Each number is 128 + 32 x the weight over its row's rms, rounded and kept within 0 to 255. Layers, rows and columns count from 0. Numbers have three digits each. The size before them is the row's rms in percent of the matrix's.

# layer 5 attention query, 160x160, rms 0.261, rows 0-54, columns 0-79
063:100154083174096109097112146160109108183079104132168132074168127129111105185105116137130167121151081146138148063136130113196093136103125173053137102115128165122141200150126114095130124088101176164141180143058169175093155098128135132155121132
091:139180136095092050095089079135157146170104127138135160091086106168136075138112151130138118110121092128074165054112099164111111103143182121132144150101152115148107192184145069107096179139119169141095164136183089154118082132110136153154129127
077:057053160124170144240147136093141118085156162110128105135112158101114124113211129127074120136125085139162162174107187109134113131113088163122113111139115135148130149055125215167097150145110170134145157130146108142086106157156174077101157145
080:112175124167124119075156076153180136144084134126127099122128088143155160121073162143109085146193128169112129102153151113159097125199143119078142115078198120119159195144127132078065152133096137214112133090065155121076097145113146179133139061
086:128141121151132155116179140158097103106117127122101148104138137190081123131072132127131090148125097136115128130145168093170126137116109130095067150137171139132110184094135080137086150116049153186146118125036138119104155150123108134148138081
084:147111157171102113068176115130194174148135146125116180142148143091155132176093146119091154089194102093172150037112140165117138112127106183114147151089131145149114097181123080125107143136162193132140102104141142101096131103147107178151079145
092:090206135161097065010127146172181150124106150112120109093111108135162138127079206166166095124127131098119101066162102159132090106148128135123140130139110117137176183136113125152101173110092171206103141099109178125115138100095200129132119128
071:086150119073108100149110148138081134137167150110086162123105120105112183149142130128127078096083153120192107161113165150071162140143181093136190159151095096093142054082134157096150046128202115083118121135175074132138129111102125116150116137
086:237047143149186148210176066148080097081098123136149128134145106117144080110154098125118143146134099135103102093126116180184101135101078119149110144121199157145105222159140094117144123113130122122145075090084123135079121106142120123139111076
095:135135149154137084000136165108180190127143126139123154128101165068140125139060206106176107108104127128141107083152111180114108125140133135116175126103132156108130189172073132135130176127155176159083127058108123114096115149132132163160146115
102:130119060126071170180152094160115140125145164120150145152159108129087123122226076122098155105157161117129154150095132098133175124128114138128156163177109108154157112146131138136139053103094117075139107142157113154160151130106125144113102121
102:255046127131164172255169117113130148109122109139146111140129149121155069101134137098086085112139121129097127126121087190173120118113079144159095173145155139138108126137158102117139117117121077108128108105096143141180158142133091134131108088
109:195092156136126174196160067058057153109154103132121155138106169146145111157114128122113148094149106109160105203114131088119162144137158154134149153156074123151098114096119152145122105166138135106137126123127166129189139124171072095141118151
096:174094104119188140227156119150096136137179137104125163148121069095131144122149159076143103132151076152142112111135107176156051176142098106105162080138138124096101107132094149114158115114119170163085139056124130128135156157054101113114169088
101:076133111121102117080091176205159140168065132149142094069147150116124147055104119155125166136134146150066136026175090122128104149148116161140137117129143099101109169143111165134150136123121148159110194139078111129083116104135176166168134091
095:069161112166109130090096161059085150085113118139120131129114139128144092182176146137153110103146097102146082156137135055129199144115107179111182184162138120136109183121153105163132105147126176166114131104162137113175118174142078124131136158
108:171107193155182141100140171119117155135145146193090210177104127135141136107043158096141087146135123195102162154117106156150089153170152145103112083108079102130152119149071164104112161169149139100139137128137123136140124105159144097150173108
118:126117092101080102128150072036110107129132133082119182155080105091078117097096066156134108148178144116234142108136134147138161099098128138144092149123085151124133073076132164158065139129149195091134115178155154136110118151073179140139113145
093:144115125090107114146135162108160189162077136170107165108184132092111157168129135132120103092127099142139113130119095099142117107142173166117100195183125141095190127152139145081107156115114074077127147132171104124098156172091160181134077082
095:148068067118157118197153091103101089157093164134114172164108141133214140140162129167097099165127140075170159096148089182156156114140127098153126080093176132085131109142137118136139095131144129107099076137123165161129170103069139103133127122
112:120222209152112128081133125169172123133188110143169145105149137169110079110066127117186133109155154142071131162143152121118113107151097151101057134095136129138159114168095143103154074155081103086115106051161122095118098093165085096134123145
110:074086133157134122111134088077149187110121094113150161098126175132103082180185110105095119182139114138145123122099163115131131136088112132088092208164058122175089115115152146154096126160159161192122193131090179079087145118135098141074109185
102:147073170129147118141109120136101163193092167136138154095123100199164190174089153157111126133085149192092142120115112164061152127115118111097139098105061109122152156128133188161135126149160121108133114161128105092110145085173219144125136082
107:119131086164103126153168137077147092166143189059154110095113105140155154084155133162152187120172145217173140078091152117156132169094111157113214137157076126114119084128143163151085114094111136135136130133129143124120127107065199139121127133
096:249038106168141190255156125104107135105156158143145107117128141129144121099108153139133131100165120133116167158125110076130128154160154158178108134199121140079118131149113138130152120152108103089123101131140157188145148125131130098176154103
094:218047117178183173255180149112156127132176122150141142109138161108144112108163151112112122140157127112084151146123123123154111170144150155139111130209161127092058086128117170107138141107134087118079124149074133183128145146136128091115147122
117:114154146088128201145157066158128169135135142129083064141142132201137159131131178131097122158071053060104145157103151106153075159127139113162133146089139100114144160111130093134136154101062046126174144202126145153126124113085139107153114100
109:143153168138129080130122101051127129110160137109138145155121093128109083176097105125172128110151144151222107116138148146105150099090122103163151130141103139141150127112120113138131132182218166158129088083138160122171150163121073156156138201
111:171116124158161112138098183135097122154119076120128145178100175126100106089059195144129102165110182096091125107161130092132115141159090148087124073106203138079093131167080147155123165086138097119113075137148134150165119152113113109202134127
105:053140107132129102088171068121111095142125135112103219155115124155179144120169111110152105174130145133162113120094115112169104123141086192064130085083140127107112085110123086086094156124182145071158086155134163145123113115091155082120107160
107:075172118152104136134159105154093105164109158170145131156116136090114099144119117122145113111139130196109140154041128126123092135151092128093129101141189141133188169089130120137131126130140209161138124123156136157145128169145137161104141101
093:160113108185132170201163085064101063092192098125158148137116080161211133115179172161139167152125119115142155147149159116137199144135157140114185079144114126122127127154130097107148054174121154132122110121153154136148129060134101107155139155
118:112150098107121114125103096159115107093208131147142085156097173109099079095150091102106081051170145124136122155101139068154129169122109109117084098131145136108130116142117102103100100170039134106151116087095111152073117156074121120101107149
088:140154147122156141127160140153132143122113153097121044061151165156165086183172130111135142139164096089150146049161148156153120096096162134183139106092114133131106139141121164071131175197145167163082137125097105165142130144156166146114107114
095:085119081115112121113082148104054086139162095128175166183066176075101149092140138102108154122151139108036121171129140092161099183113080104082101090146142133172085124126133050159101102104051130099164135160142103124145111136127097104118172132
098:123098115134162111109097107151164142090176165151133095179128187172126062122140077085093110108145153137136155158126158076154153138149100121145089097135133168120120131148121125115106129167085116142138124088108113145041140164069154134105092188
100:109092102147168127117119102178131105137179189156112105133057151162118063126154121100090124140146108189148149150144142115151129140171092120144148076127117165137120168154122113108075133171095162106132108094092099147059129157071149145100104150
094:203139141131157080150163132142210133138134129144108131109205134133146160173088126161159149118137131114202149047152078149121142100145204146155177158139090098079147082140099160110154152104226155169110113117115152135104168110120168115148110125
090:119181133134083116113141104111153128119086104092162166131172091095138192094094142137150136170120119098120101097110116128111117128073152126084129159131121090125138100123135150154157132117149111134132166174168159139173096093180121097145133133
107:090122122128102099100072184140048097140128102080161119161106151139098127105154133100120090149144137110046124168120200070115107136117055122134094045150141146181121187127184099146100156174017102122151113096133073108111091147158108111092157121
107:152105152089165119150131085134138073112162185157094175130068148100095125182141144137093156071147083168145130154170089116133120144147117154138152028170117070117136165157119105109056162116132171166122138141109105174171144132108105149130100104
113:172120139103118106157154106133167174119106106147113122075198101119171140206092104198132097129115138104210130060154093177093169081129166130165123184111143122124168061118113189155168126127210139130118151160138185127108146127104126120144134149
127:126138121125122130108161097158180173109111122141118184156128115108123159098133201126126094135119118136145088098126090166111131129135155090065146094148180114139158121144098161142148142088207148114098184136142122147120156118149132159168137162
125:080177124160107112087080171114052093175129154090123117096169129150112161153161134105133126161113084102088140126057192071097119118108069159169089128120129202151135144145164080134093173154083111122156126126118126110118108104157114091155128135
096:127176132108094142116096175105165146115146126089174102114146120127101136126128116173146188107094185141161172099108168130096166068089176124175084195099116166111135132120123091188138093130155116145165148146151085081134138134087146141143076094
111:109165011168088101086146158131165104154073106100155103164122077120145134081160126156089140182132162180107174112097154130176158075148081126167109093134166165149130141141160130144066109138107145057163136161123166132107133156115199136144128175
115:121143163120155140074090150137123130193126166111109152170162120190071099116104135083166108153091082163113096190131152109103098144139136147098139081111112168186120179179109147077073215098071131075122146125135089131149097171167162137146125135
079:129143097120078107104138075119116172151102081075186146161116107154084180114107133089122140116122064132083106111093119163129122086078138149089102132130110139143119116110104104172135155090130104069159126201108196147123133160107136162158069117
108:141093138130132083157111094147091151126133175132102100051136149106125209173108112188097085102135139112154141131093127113098155116070177122163097184100089143073120112117136140172111149120123075097149118168144178111065136120107163104107122104
085:115158110074110110124113173072140153109102136114144094134140116184095071145120063151164111073129127167121218130093152117177112108109122097164083164144115165156103196146139161113072079147112156093111148119180118168167129174060127166106084116
089:080161132108088203114128161117139160143081149128094112104151130135111083140158090183106075121079121095136166141094157134146103128117110129166107133146108163115152158179126118113145087130072174154141173153196112101116090107090151115172124040
105:121141099156117161096145130148115114159064124140107119102109129078184176118167100133125143169086105113177128156092107159148159138143161175144122083108096151144182123191130089105148156113062124087134124140113186118122129109085188093169164094
077:151128142153158131119124089150112157117134074123127113135169076114164120110095184082140138196141154072112036161150139176093121142173122152083167117145140104114131049127139088163167182144139104135114132130114156133163112155185142074106168177
106:139131125146160114127087192103071098126126129138131146141118166185089072134150161110186126083128137098067125096167122154110129126140123125138182083140174124172152154161134098093170124142124181156120058045149083137182092089107046131131141085
105:124129140091131175151130083139159141168100067093154109183097141126120133029168086094141117109197107154142148130114106087120110142158103119085081093085076121175092127153125163129095103113099153106115134131128161129142133113147139176121115134
# layer 5 attention key, 160x160, rms 0.258, rows 0-53, columns 0-79
073:179118188079116086167081114066045148191115142133098160135162094114173147104083096126174110077085123078164139197151103114069137090123110179137187177169125115061090088116056178141099115127111120145120119136176065133157126160081142093120128079
068:147143144151113078076072207146203173121157141145116045140090151117103121114154157127101141155080114144110095131077146163144144098088166161133132117142124087127177111157148171123072180145126098148168122140149126160106116111086132137156153121
085:155141144115145101167142101168127104148062121129108163173120078137121110133135143103100153089161108214142104202124120165125133149145151106107211102161119120076101087176140114130139075137144145107132131161140141121198122100154067167065078123
077:154165155107079091114098186080071162093126156127129146164175110114108116108091186160168114108107155071133140148104116097121110148069141193132126124122109146082151104119142166158122183124144098114109120094200132121115130143100124118121140196
075:186147106093071083088057190126055134100155134162167099084137134045102096076153196149155110074106172098161128148161132110142139105157152160134115116102081160099168118141120143084170103167131077085086128097193068145107137101126118134150164109
074:052157119143096139153104111135060097074086090102151135139158098140097088101148086156129097140150081171101137130084133079110127144154129097136122035153152046084083138104137200110125122161089135151081089128128087118150108119100151068123142156
080:048135124094116107104083158107127073070137135155173120107146146104097072089123110137146116142116181083071188040148108104132108124129106133154096153114130132122148105194124124080099137116110130101127140116093106127122127131135091131142150101
080:172129116112166187171150091168137139170095099108126213139090131156141106146132120084116152095173081156121090126075093095109140136161106104110095098145078098150112105121119129177135080147091127070118157128087149123208105108117132115084117141
092:087160093157085106098101200114163077152151127105154054090105134166147158081130105172114099129122155124093151107157130110145139123125107155107102177135186127078163131189142143167179120128116147140144125190142176163072136111155141120119103128
083:091176121065119097083056213162143093130107182129122124135174104140138115124124149160093108172108067069095128057182140125119066145134126096140149105113170124109171136196166122132136189150141122145163104179132146150105105114108145147149159085
092:172133159174129167192173051078075124144164117143106087115113156127138174137163100069139095122132113167126119220101114182132194126097134155151092162148079118128124125107091146117118055164135129130116114083069112120138144167164129134122087168
080:122134076148088127116123171133142137106140121158160081149139118122128029059138127109122096126116104158149127098117112130155141139159063151121106156137217137096124098141147142160166091154144191143154146082121173150151152107110137110115096121
108:091088125122156180174145076164126164129111140122082167128117123114079157125207171107091118114119089133160147215060159136107126171130124126062166141135142089090159078176141123085126109148138106107129190142161167104141113140184078081112128134
097:104095113117133094082071214136130156090204174150108133137150140153151069202129197171108125170119104143135138056159102106086109151136183116169173130139140099140083114143143142106151203131149095121116136093152146179115124095183074093171173125
106:131139161131109145064106115147163102187106137124146140120132152138156148111055048101154140148166138155088088081149115117125114132131124141166088106119094141118119207116110161145135135068108170152123127160087088151136124120108165203167145111
092:153127140153146179144138129138165156142105114139140146114114147128171124130175176142173123085160105186084117143097111111084135142158112129098111170165131087080066185104163164178150058177157201191104152089106161125137129159196087120099086146
075:096108182116152166062087175175140102156087136102108150136118119132113196113115140144128123200094169145092169163140143101086100087130163136142081056116106135159141145145160072137115192134127092128144105166161074103097098117192145128142197078
140:154092096109108156175157068125133160107155121121164154145076148136044124127158075106094149141126138154170125214096112158086163116107108102121115157175088142144138069111111187112097094161088105041122141135129094117164101147141154136115085129
119:124147106092128131181096091130108157150177103153178166126153157081095146149157067084146145079112150127144075201121115092109118149115123103096087183136115179138187097142139150130126126121142094078142152090139101104142121191093116111154118101
109:109168081163109074073123158110131195149066123149141139160140068143178162118145165163109142192146127123112146147101105102157104131146085092128136143188155136100173095133141073168132143126101164112126136153130116124085132082139195128152087094
111:114121160134173156175106107165093105148177123127101152136136170179138115124108128129152170116160137132078123181143148107081139116161117124145084093075131147133094087193139086092132116134111116121158119048169086111192108116086064067151184125
128:130051115131148140188156055165164153117153140122142150141114200116111150161170110123095147094108127151164109178103146146121127138103116135082162210111079091134111048132134199106103103139189088108105157131108199095117137130163083076084119146
108:065103163110175133112135108139174184151086141101121139078133131138139181146148103092136143141089161151129126228067137109097117137080128157164091125149085090044191133135149106168147154131127105128150122136137112088134142112166208127116098099
123:107146135182124089155173099130122063134087183101151185104165093124106149106134094146147174111190139203158168054142146088155106147124077139112123134148118155130091125118105121165126115134081149182087123100102175161088144089092135135170128120
096:114162154135117089089095213141155171139152150111128122131153103149125107127106168187118123137203097131127157064193125100078086101128156143139100135180127114088112135153157122089137184157117137141126145132181133187058092111164133136157138118
092:117168150118096044057093219153165147114125121093141129122149103119122129165055186195121104135158138111168117065203162101105083116094135149121138107132151145132070130132165121134122196102120129171101118178172093135085103116127117141131174113
120:151113172131112073063100156120145106155160142100104084121161069144083134127086129142130112195095067082105127081162162142142128145107101134131085111098175167164139172133110131153119161087119123137165145182143217135137110137100131104194122147
125:133101116125181138208170084115143150122153131112111117150142151129152125157174188125136116154109155097185123194122116117086122107112134117125149145213107104116109054120120103114123116207138090063141114124132130126122167154173113116073116155
101:128098132152150131109136147133076149137076109138097047163130133163090092098112201155093076172094125093100139073165115085098102129200107157123134125104186151111072193115090111160104177123091112145123072156135116154076102185170150125172137098
113:092116070195057151076156129135109105108085127102156171197153071118079171054099129141158108171116127142139093116088150053183126138144035144041130042077129123122133140164112095138099151126097115094147101152143160118077114086119155115151142127
101:143099089166096122069099184140132114123122138133182098103128146085076149101142115135149115128079111123120136120085119098099100100109113146108077124175141119121171184117125197157082098167172157121102123037163104131130149132140144123095153107
115:129146146162145127147141154119141100110163113120142151133144049134185123120196202192135130138135083129115209127138118127113159108142147126132169109155104077108090095151188054106152086208089138144111135106159153143071110021149142089127085131
064:109127134149135103106156156174128150176087088151129140139079161158108159137107132176108109106139137160069173171149121061104129145121151165126142076104199132103093134131127108131098198119107197182163169103114141131094084108112155153140121120
100:097107082115103136116094139157101100144125128136171148170103154081121100072105097074104093083208131108106122181097135081161133156154084165102067136102181140096138097142124115121184093126083127079149113125121098147121126098104136087101138157
069:134152143133168098134110099163120098108179120157106153151086144097124150138115152165125115094103193216149167162135121097050167127127149184114113101165127096078119169142138093077140137188154157123139118137106135110133138118089130117163123108
097:072112082126127142115102113178092091129120107141149173151109171137149128067163126058111162102167119092071089167091159084153141159123084166077108121114219128137126099126123124102155134125104102155141147174133086133127093072144136117071126152
098:083102101101119133110095092170145148124121189110159099088122114120147131075177083092128161150109112054136064171128180127149122139104110133117157136067199179172132116135149129134142127088106124126123169153148094154147074156152129121077141116
084:203115148142135127104156141111143125119156139120106130135145070059097134172091162153163154165078128181167122098127095194081120119100181091183203119111086113181152198120157147142095139142148160114109084073122180160146161119140119122162151120
079:128136111161130159177157135099105079109139082153134122191143163110154152110120179138130093115213158179178148149156094130155156104190174138158067126184027073065096083082094118140131072152147083135128161166089140103114137099129106106153124140
111:041117112117110139130076099165118152145138149123163129098081142170114106078202067056081168116152097092115074177113163102141123128120076139064091115141167170135082088123128145107147119098099131133116179164130108117122082130146117173064104113
107:191112154149154098119124114166117142133128136143090124095157146095151157187083173146163138108036143151123096069078100148052146126118223180163204129124105122121187119105135139141115218154190129124172075126133132153147125088139193129127149132
116:210127148144137126164147172067115111154139086138097162119150175121116183159071160202101109102128129152132146077139085142148164103203166078201146061146139086126169124153132168125092110185155162148132085148137149131139141126104127109206165141
082:144133079138150055097107134186121063184142147132140157143111173124148189120154177058127196137124128111147119173152088206142106124087121147060144087159147177178082104135161164151126147064085125124092075053114107119127129066148103166068150134
109:066145134078077134105111135111176166141120131083184140126086117184079082072203076097108126091149102168144090170153178107138131122135086124071109133132180175124102124124137140085117126105104115099126154154154097119105100157142138189078085114
103:060112084122108128105083112110077101132089124106190095111110137144127134054125094172123104147117161118160116214138152116053162102113081116139056155143092153114122109127179103158102124133126118100132098145118130072150125073116131156092098159
098:046188075136090129115099141122130169092128126086164138124143122149101124117164050139089166141181153149084168185076168170149170132067062136092076162094138149137143146107189168187130107127110106140130146115121106045129119202086175131093096108
115:150070144127159089138053128140107106156168147106103131167140122125099146118089163158135120134061127121167061178137177107029140102097160169145090128154116158168068109133147067158087121128124129079152075119196113135118086109148094145098140166
102:089144108080102203112110093108103097141143137107193128161127117162113029116148088043118152155166124105076096121148121145154083187142093107102082130086176096122099171099114110107130138077104119097112151133091099172169134139174115138106086117
106:092192112118092162117209057114153170109098152097118143075101142147100107128171154154061119158153091147169153111067127082182121135141076095136158118090098143080212129132083149093111139128126063096147150206094179158101136129105184096186111101
098:138084126097130121128088103072040149116131105126108163138144141116110107159102094107176057144157137128143140149069149151157125117139132152193135116146052120167191125154137120165108090163145162097154086107099152076159148169027092086160134123
119:137097141132100137131135151108184174116117132128116079169126091083125104159135130193130102145087129173200155159135137144096150132136156122158087140227072144122136136161121147096132080145120106091175151120164167132127141080125140160139115089
109:080199121145081178132179162139198087148139107157120118085099119117114154122159122179085177172123136145162131156098123137146179192132150065149087084113113150116170160145107118117118143123057076081121184158146111177083091108128183094161125103
094:088126121154148129128132117176152130109165120146103110100149108175144114131128108109106195138125108068068095083178126118158111195125123145092089137145169118071062132129117116109158156081096100167097183159135142198111111199200132138089107167
110:192087126152129116118099180104093096122125131151124138148140097151101107139075152159198115091100185119168113171184091142077185064184199054107165119128149153155118130142103102133118118144129189135085076082169125156158117117140114156155131142
# layer 5 attention value, 160x160, rms 0.255, rows 0-31, columns 0-79
097:076060119083200189138129105170137106181096108123111141143154170147119136164116158098144149121127129131101096172147110068102147153179147131087140112151140130118176085161107124105098132117149076075111112117155066102132103113163127138142150102
203:071164101107100110109069154160137149080163111107180098126133100118095144130170084148130167134138142119148113153092191139081141094101100138126100144161108189136135099111155108140101140158111073114202126144189113075105073098123111135088077161
098:141096146129136183152216044164128185076120110098116134136067157198076151147146130048120177094129106129149124173111125134114149124143094141116148175176118142100111113113083143092083112127136124075117092141128102134165159138159139125121113159
094:157033102089121117207077115131106119136141133143122117157177157057147093138102114183135093150192178128137114099139099116107119156083172168146140115149081107144123157151136129090123107156108122110102144101150123146119109094133042112121159123
109:102069110117173174159187081159082133148118079137107117154136140152089127136132138073100120055172088103115162182151124073136135151127150136086154169092100129070161117092113109107121109110101111071101133160134082140159137136130094108117120070
105:161060112097150187208126079130092168134156065138107156140146152118110124153184154090151120134174154082121101169124102177098136141133138165098146108133100107129059092128112144100129075145142184055112161094112124138192133160181028057100140157
096:140183155096142109141078140104115071137078118121137085132118113180129124113100074147135078124180136094100052070121138106154100111156142085145147114035166099137156174125160098099124152095122140177122127181107157124150119164080118116149130113
105:108083115096155223136118108134128125199143118134116157124118164165132102185147130092169118149085143101078190177128135137101126150133142143043086132111064137138105046106122179136177088125157085100095152058136110062139142169150093103083123112
096:124078111101147196140130072133079111170116099115081135134146126151091164113176124047181190144148141129151119183110140105125156161139127151093201101103111153141095113111088142128078148137134125097084128119090121117172135182163095119091144176
083:154120149117123188144114116087088086193118118135129099137150139109135149108120074136084140125144036110107184081131137085118091155098129122113108162048086125131147142108150090123129171103121126138128169136110145108152112110094043111121118068
100:122128151096128142115097160132178123104108107128140114152086168170138111123133122164113063137108135097099039050130120115118108100196172107117123130082164063147148154220129087102170125100146158151137146177129111112124078126111117111178095127
087:131125096103207196116141108167109098155123102102106159171097136199120124178111102113132171128150082087132122105158134098159136131151139071078147106044104153172210074158118121071126160121142056117104101153121142098108100087147104150158144073
089:099135153106150081153095113154136153115080118134134044164105147165131113147061088156069090084199103145126023069102115099107083113148134132152135156135190109100159178149134110090125167111114147148156126203116128157124105107067116126169128127
101:175104104164149141218178105139087119095128114096109101149104146095085163163131061076130150093161150109197148117066134201180101129138109135136090179138120141113100133072146172116108136113137186145133160144122134142203159138149042115098144112
102:206120095175123103197190115077123121088073132164128097155085185097163132102094104180148125092152208134092122061104093104159162099136131089163139175126114099097102186090152151162115055103117124146105090151150146155180177136102112158121139115
084:098163129131129100114026163158141089181144150119148108129156169127132155134096130171080103139168112161115097141165125098075100164120127152136118094128144138172125149186131116128123169122055138161162130158140112127081091070099129111168161117
100:061133161094116074087104186185162118070163112101155133120145140131107074140182167131146160144083110145131100140124142163115111108162194163111126135123177082147137126191116110086104176129129148104127175094166093122102079112166162080112088134
111:140074089101176152187195090149126108114167088126114112119077219072152166127146164103135165102119147123097103171153098074147163132134188110131171123174096068130149124105122112081109060152126095067122149172131065123109153152137135160105146121
092:128178085196106132134172104118156226093141102165146203119102138092160096135182144134093109110076121150096121148104115171133127103113137133108109178117105122117131090101133140132212024173149134111145161123128154133140158109134133122140089119
092:136142122129155087191128179102105078134101132126129102096162151103123137158101098188111054111130173180094052082139143050182105135140134114131088143125141098124188145145177172130145142115148141162142164187155114122139115149092088153151141074
097:151088146155173191135164127137073004139142140140078198147092198160128102177076120115140164126110119094113137099165134099182146122156149123124106090109103127193141155165112090126134111101133096131086127111142117135151127110144101131163195100
105:103137137123096151069096174131177094104098153136155190123187047103095184089119118154110117155116096168182183107166146060182134132125122128130116153044139175148174116151132109113126175129082118152111133173149102140105096104145134131157123093
104:124151116106134159078087068159127102172114084121140113105085155095154115135143100017086179116120058095073142152135134154101112139104114093127137098145082141149168149089156049106155116122129138134155181111055135094088165134108147156122111122
102:161133180131176189171171105099162137111213123103099099174078160213143153144108122129098183163106101127148074169161124134123149124137078101138132118173098107124154074163091146113117130145190085111167074193123155126131129071150156146151143146
088:098108138091143155107118083171082107180082131106110071166108156194131102147085102088073178102182031131109106097098134127096110136130130113108149149092155156117173142127123077105118179094145091146125110145092141122128127113099116127116113099
109:165053153115149187124182098095102052155128123145084147127126143130141131141056142050164152153102102066120155128189126078186170114120132111172160087137092138161112166102098108148111079103167087147079135127083126122156170176134143163140176121
099:158180163048151146135093104098114122162095100152129163071124123133133141147123101104121138088144113137066093080128129094112090133137145135164133134117149126143207112110174102087121166122139158125132152098144095095119138136113115150137135080
100:091168094149070047089125165165156140110135191118152126131094120081155104100116131166105161129120112159134214121118143186136112104096171149121079138153157116130093134118155099153127128119100125134167164118169123143048151077094148139080101140
107:087089126109154099119142145184101079130155163092110112139084201221106078206139119097114122134118106133100130122147167110165116136124161141102160136140096103151149153140117151106104141118136112182124135170123132093076133111078137139108116130
098:175131107170159139158219099128162101107095124134112164095144148099104187134126117092122152083089172176150107168100108122166160118160098113170114159205137149100130119072130183163093069116164130123138095132147100132172165171169177172132131118
098:148085052202168185174193098117115111113154099147115125142071144056164171083124119112103158137143113095130152147135121121179162139131148104116123118100102111125172120153124050138116053166112092073131163115145162137141139108166086147139136088
091:136136176061117080155089135122114037116164180104124092148145153127150085126057123179157160161159145140086085102157136092122126125110154099149167085137111111166132157160148127121083164106124081136129105149130136117108114114078140160092162144
# layer 5 attention output (transposed), 160x160, rms 0.269, rows 0-31, columns 0-79
108:125124118064146118146109103125108138107168123135158130090174140139162134160207148081097160089094117130132136069149164123088198183094077094084152172145108109115145109111096137153117069205124082155108120114153152070147130136148088078125133145
097:109144106137086111089114144137123128128153106093119123141115126141120124134130132139139135122134133121118134118123167130094145094112132116139131132128129113125132154134124116151116133133140129135130134122122163118129112134131132132000113000
107:205103115147114080174128136038081093152157125104113158133124145112160165118145172104097130111145165154106136074108160121139168123124144058110175171172138142063104130128121139113147124170119079124094101100078195113132140136148128107034126069
104:074110134069158158139104112200134175119112157139145142068169149123145109131180134119116102108094143113119112131134068098090142138139102146113124088117128113132137088122114124198143080143125103098145151133183075049124128097120132116199108193
112:164120095116152090134121126124113136133134152124124164100135144160188186143187181115110162118120153137090086074130153084118187187123120090146155152168122100089100107120168125130146087180162069133122067130114192108130143153170132107148161195
121:132111084136133119187084137119079152149127180080116150104152153156131177110185138098093134128133162177118178047117152099140134150142114074153150111206122115047131068139097134150122051197101076111136093089127149098151142074123130107088119112
116:111118134157152123083131135114141124121117140156105123136094131126114114155084129125143133151117102109146140163129127143142114184137150115125110146112147176155147134131094112136103132123133152138153151122100088121134131131122151162255123255
120:182171114112094136160113104157097161091147117084102131204153157150125142127183131116077139114122121148149135068131163113129193179108028098164146155187152084105142128145133077116084071210097097127144103116125149101177128130084096148104120123
105:175096121126125110191056161067085130132145150107109146111112141134151163143151117095116143124125129137127145083096161104124176185136078090135112176189107112080129115140162121072108097154109110147124092088147155124133126145143113065168155220
096:130140100124166124122141111175148161094140150146124127143125138118119129168089157136179110118126153088127063188123125110126186175137085161163138127123120133146150138162135089158132129138161121127154119130164067108131109145112132153255129253
099:080128121094168119100149090128135170095146174156129136120132103095093128169057129122144156123099087141175164166164132180114099156125137113111145136139158210138173116095048124203098119152138170141163112113114082123163111089117154171162110113
090:171104127116141123147088110120108136123121122138121064127135103112148157129164164083136144095083107120119110124121155125142184208117106120107167138167143110123112156124111113132121099154121129149140137109134146094159152186145102108218126220
096:073105123104174147087159110127133135114135137207116158104136122103141100153103147108151156140122142107108170149132099152114129182121171140106140108080144195158135113102062093218141113136145129133135154123119085076117142080146153122225116184
118:162132107162139126146098131127105123146173140108069153149102141127136203112139181134116141131153142111086131087125137130139104149159174126154134097164144109079072115151140071116135120132087074110091092112091167112161126098115134102181143184
111:157140116142137108111204105162154078162118123098142151090103146122110152111119151155073056127126128158134114142146071111181060081150163158117088119147153169152099136152095128067157108152099111063111153137068124158129168089143144151189136196
097:040105127086167160092137122169148140088120129171152104080180103102139090156126118118160134134090118061152139135141108121082146143117101161126119103081130139160174102104109113183125126122176140134150162114188045084113117134091114108187127167
106:080118145076107110104108129121126162130152157126129154080137123142158118128132124107145160107113115133179135142142140139075143115134112080117153160104101095095140144121124151156123137121144138168092098126111146087124098098128134127000128000
129:161098103091137075149152103119104137150114166089135196093159123188165163148196140116091124073104127139135135078132118103107159110138137083065138168158139126079103116139115158130138067191121075094086070105176169073149141105143105093070131109
106:154155111179105106124150122146113124162101130083104120191128105148105142090121129156097120138176143152109154110122137122171094093131171103156154080159162106109095138136133125136121133122131121109147100146102174169147132110132124151003108016
100:094163100109161162077142107208172156112134132149149097097118144153146116129100127148118166119089101046139145160163100144085113150124127139137101104097132130175104132116102063169106104141132113108143126141148064108152101076121171152243132222
096:141120152097165147162132114132131125119122130137142114123124125105137144137134119098120131124114118113150120131137105143128130168128121141125127146136138138125117120104118147114129125130122126131116122136131107126156135155118120134255140255
116:068123135108169149117141124156185145093134137138144049162127110096133120138051115162162150121076109086088079175145138118059153142116119150134116152132114087152158140123165123161150187083178146172154134142169119158106109181131133138182137161
121:145127179143135101152129117075073158104158153104078180255137082146110112172104108135197117124179116131107120122101167149160165160113145133134142153073168142111145137139156125161115175107148139144138064115149136095182114187129072098132138130
111:198129056151097068145130143095100054122124082169120144097147162105131159130178190091080140090144162147129151122127139133165142129117141087077173109148161192112069147142092137160119107167125133094122159077159148077132111138140109151107101131
088:138101152102164111135124125094111157104182142159111146123133116109150110175123152081182136115128152111118106148116146115123179206125088149117154149099103136146155159140108105114137143135158142144132128112121091069112136154138110120232142222
096:169129162105163150189133124112125128121112132133139143151111133123118130128133099114124117132118123144135112123133117140130127159125124148111107159136126154131115119114152155098126132127112135122126104132133114136142128151133126128255143255
106:112132103130141090112131107138120152092126166116130101176145161132142077154095139128128122117128121105139154151122110152128185188108137064104149141081139144147134147150072106207112093163117107145147130153145090092177120113107114132207103183
120:097125161121108135099170135142168133146148127128129147125124099142122115129108123152159115134135123117144099157114081112109108070129131173135129118096118109150121158123152142090150177085136146133073115143119114139108148128119125156039141019
107:170113177069141161119111142101133181124151116166109152081094082113180130121120134104167172127085098074200092149131081107084167136134044149131117164108144124130091130110190077070111136096133147102079093122119098071142102141097158142194160188
099:184151089155118101130158128103113071133172095108141114141122134155154157111182149137072130120153128123098150057159152131129112099108186094098109151150110126109074134125151116102127130157096091114075109134088187137136135101145110094071148099
114:164112103136132099158121124182113122144110147083138147140139124139107195176184157123127139096170150117086102086101146128165108115147188173113141109201132110061074116105148163123157139143131075121099114141148179177161114166173081095154147190
110:093117153075124127118144123145153132124133130153152154063124153136140087141133123105124082105075124117172114174131082125080132134120085143095102146069122145163147162120107137120121134131139156108130161106175054053112122131124150135217107206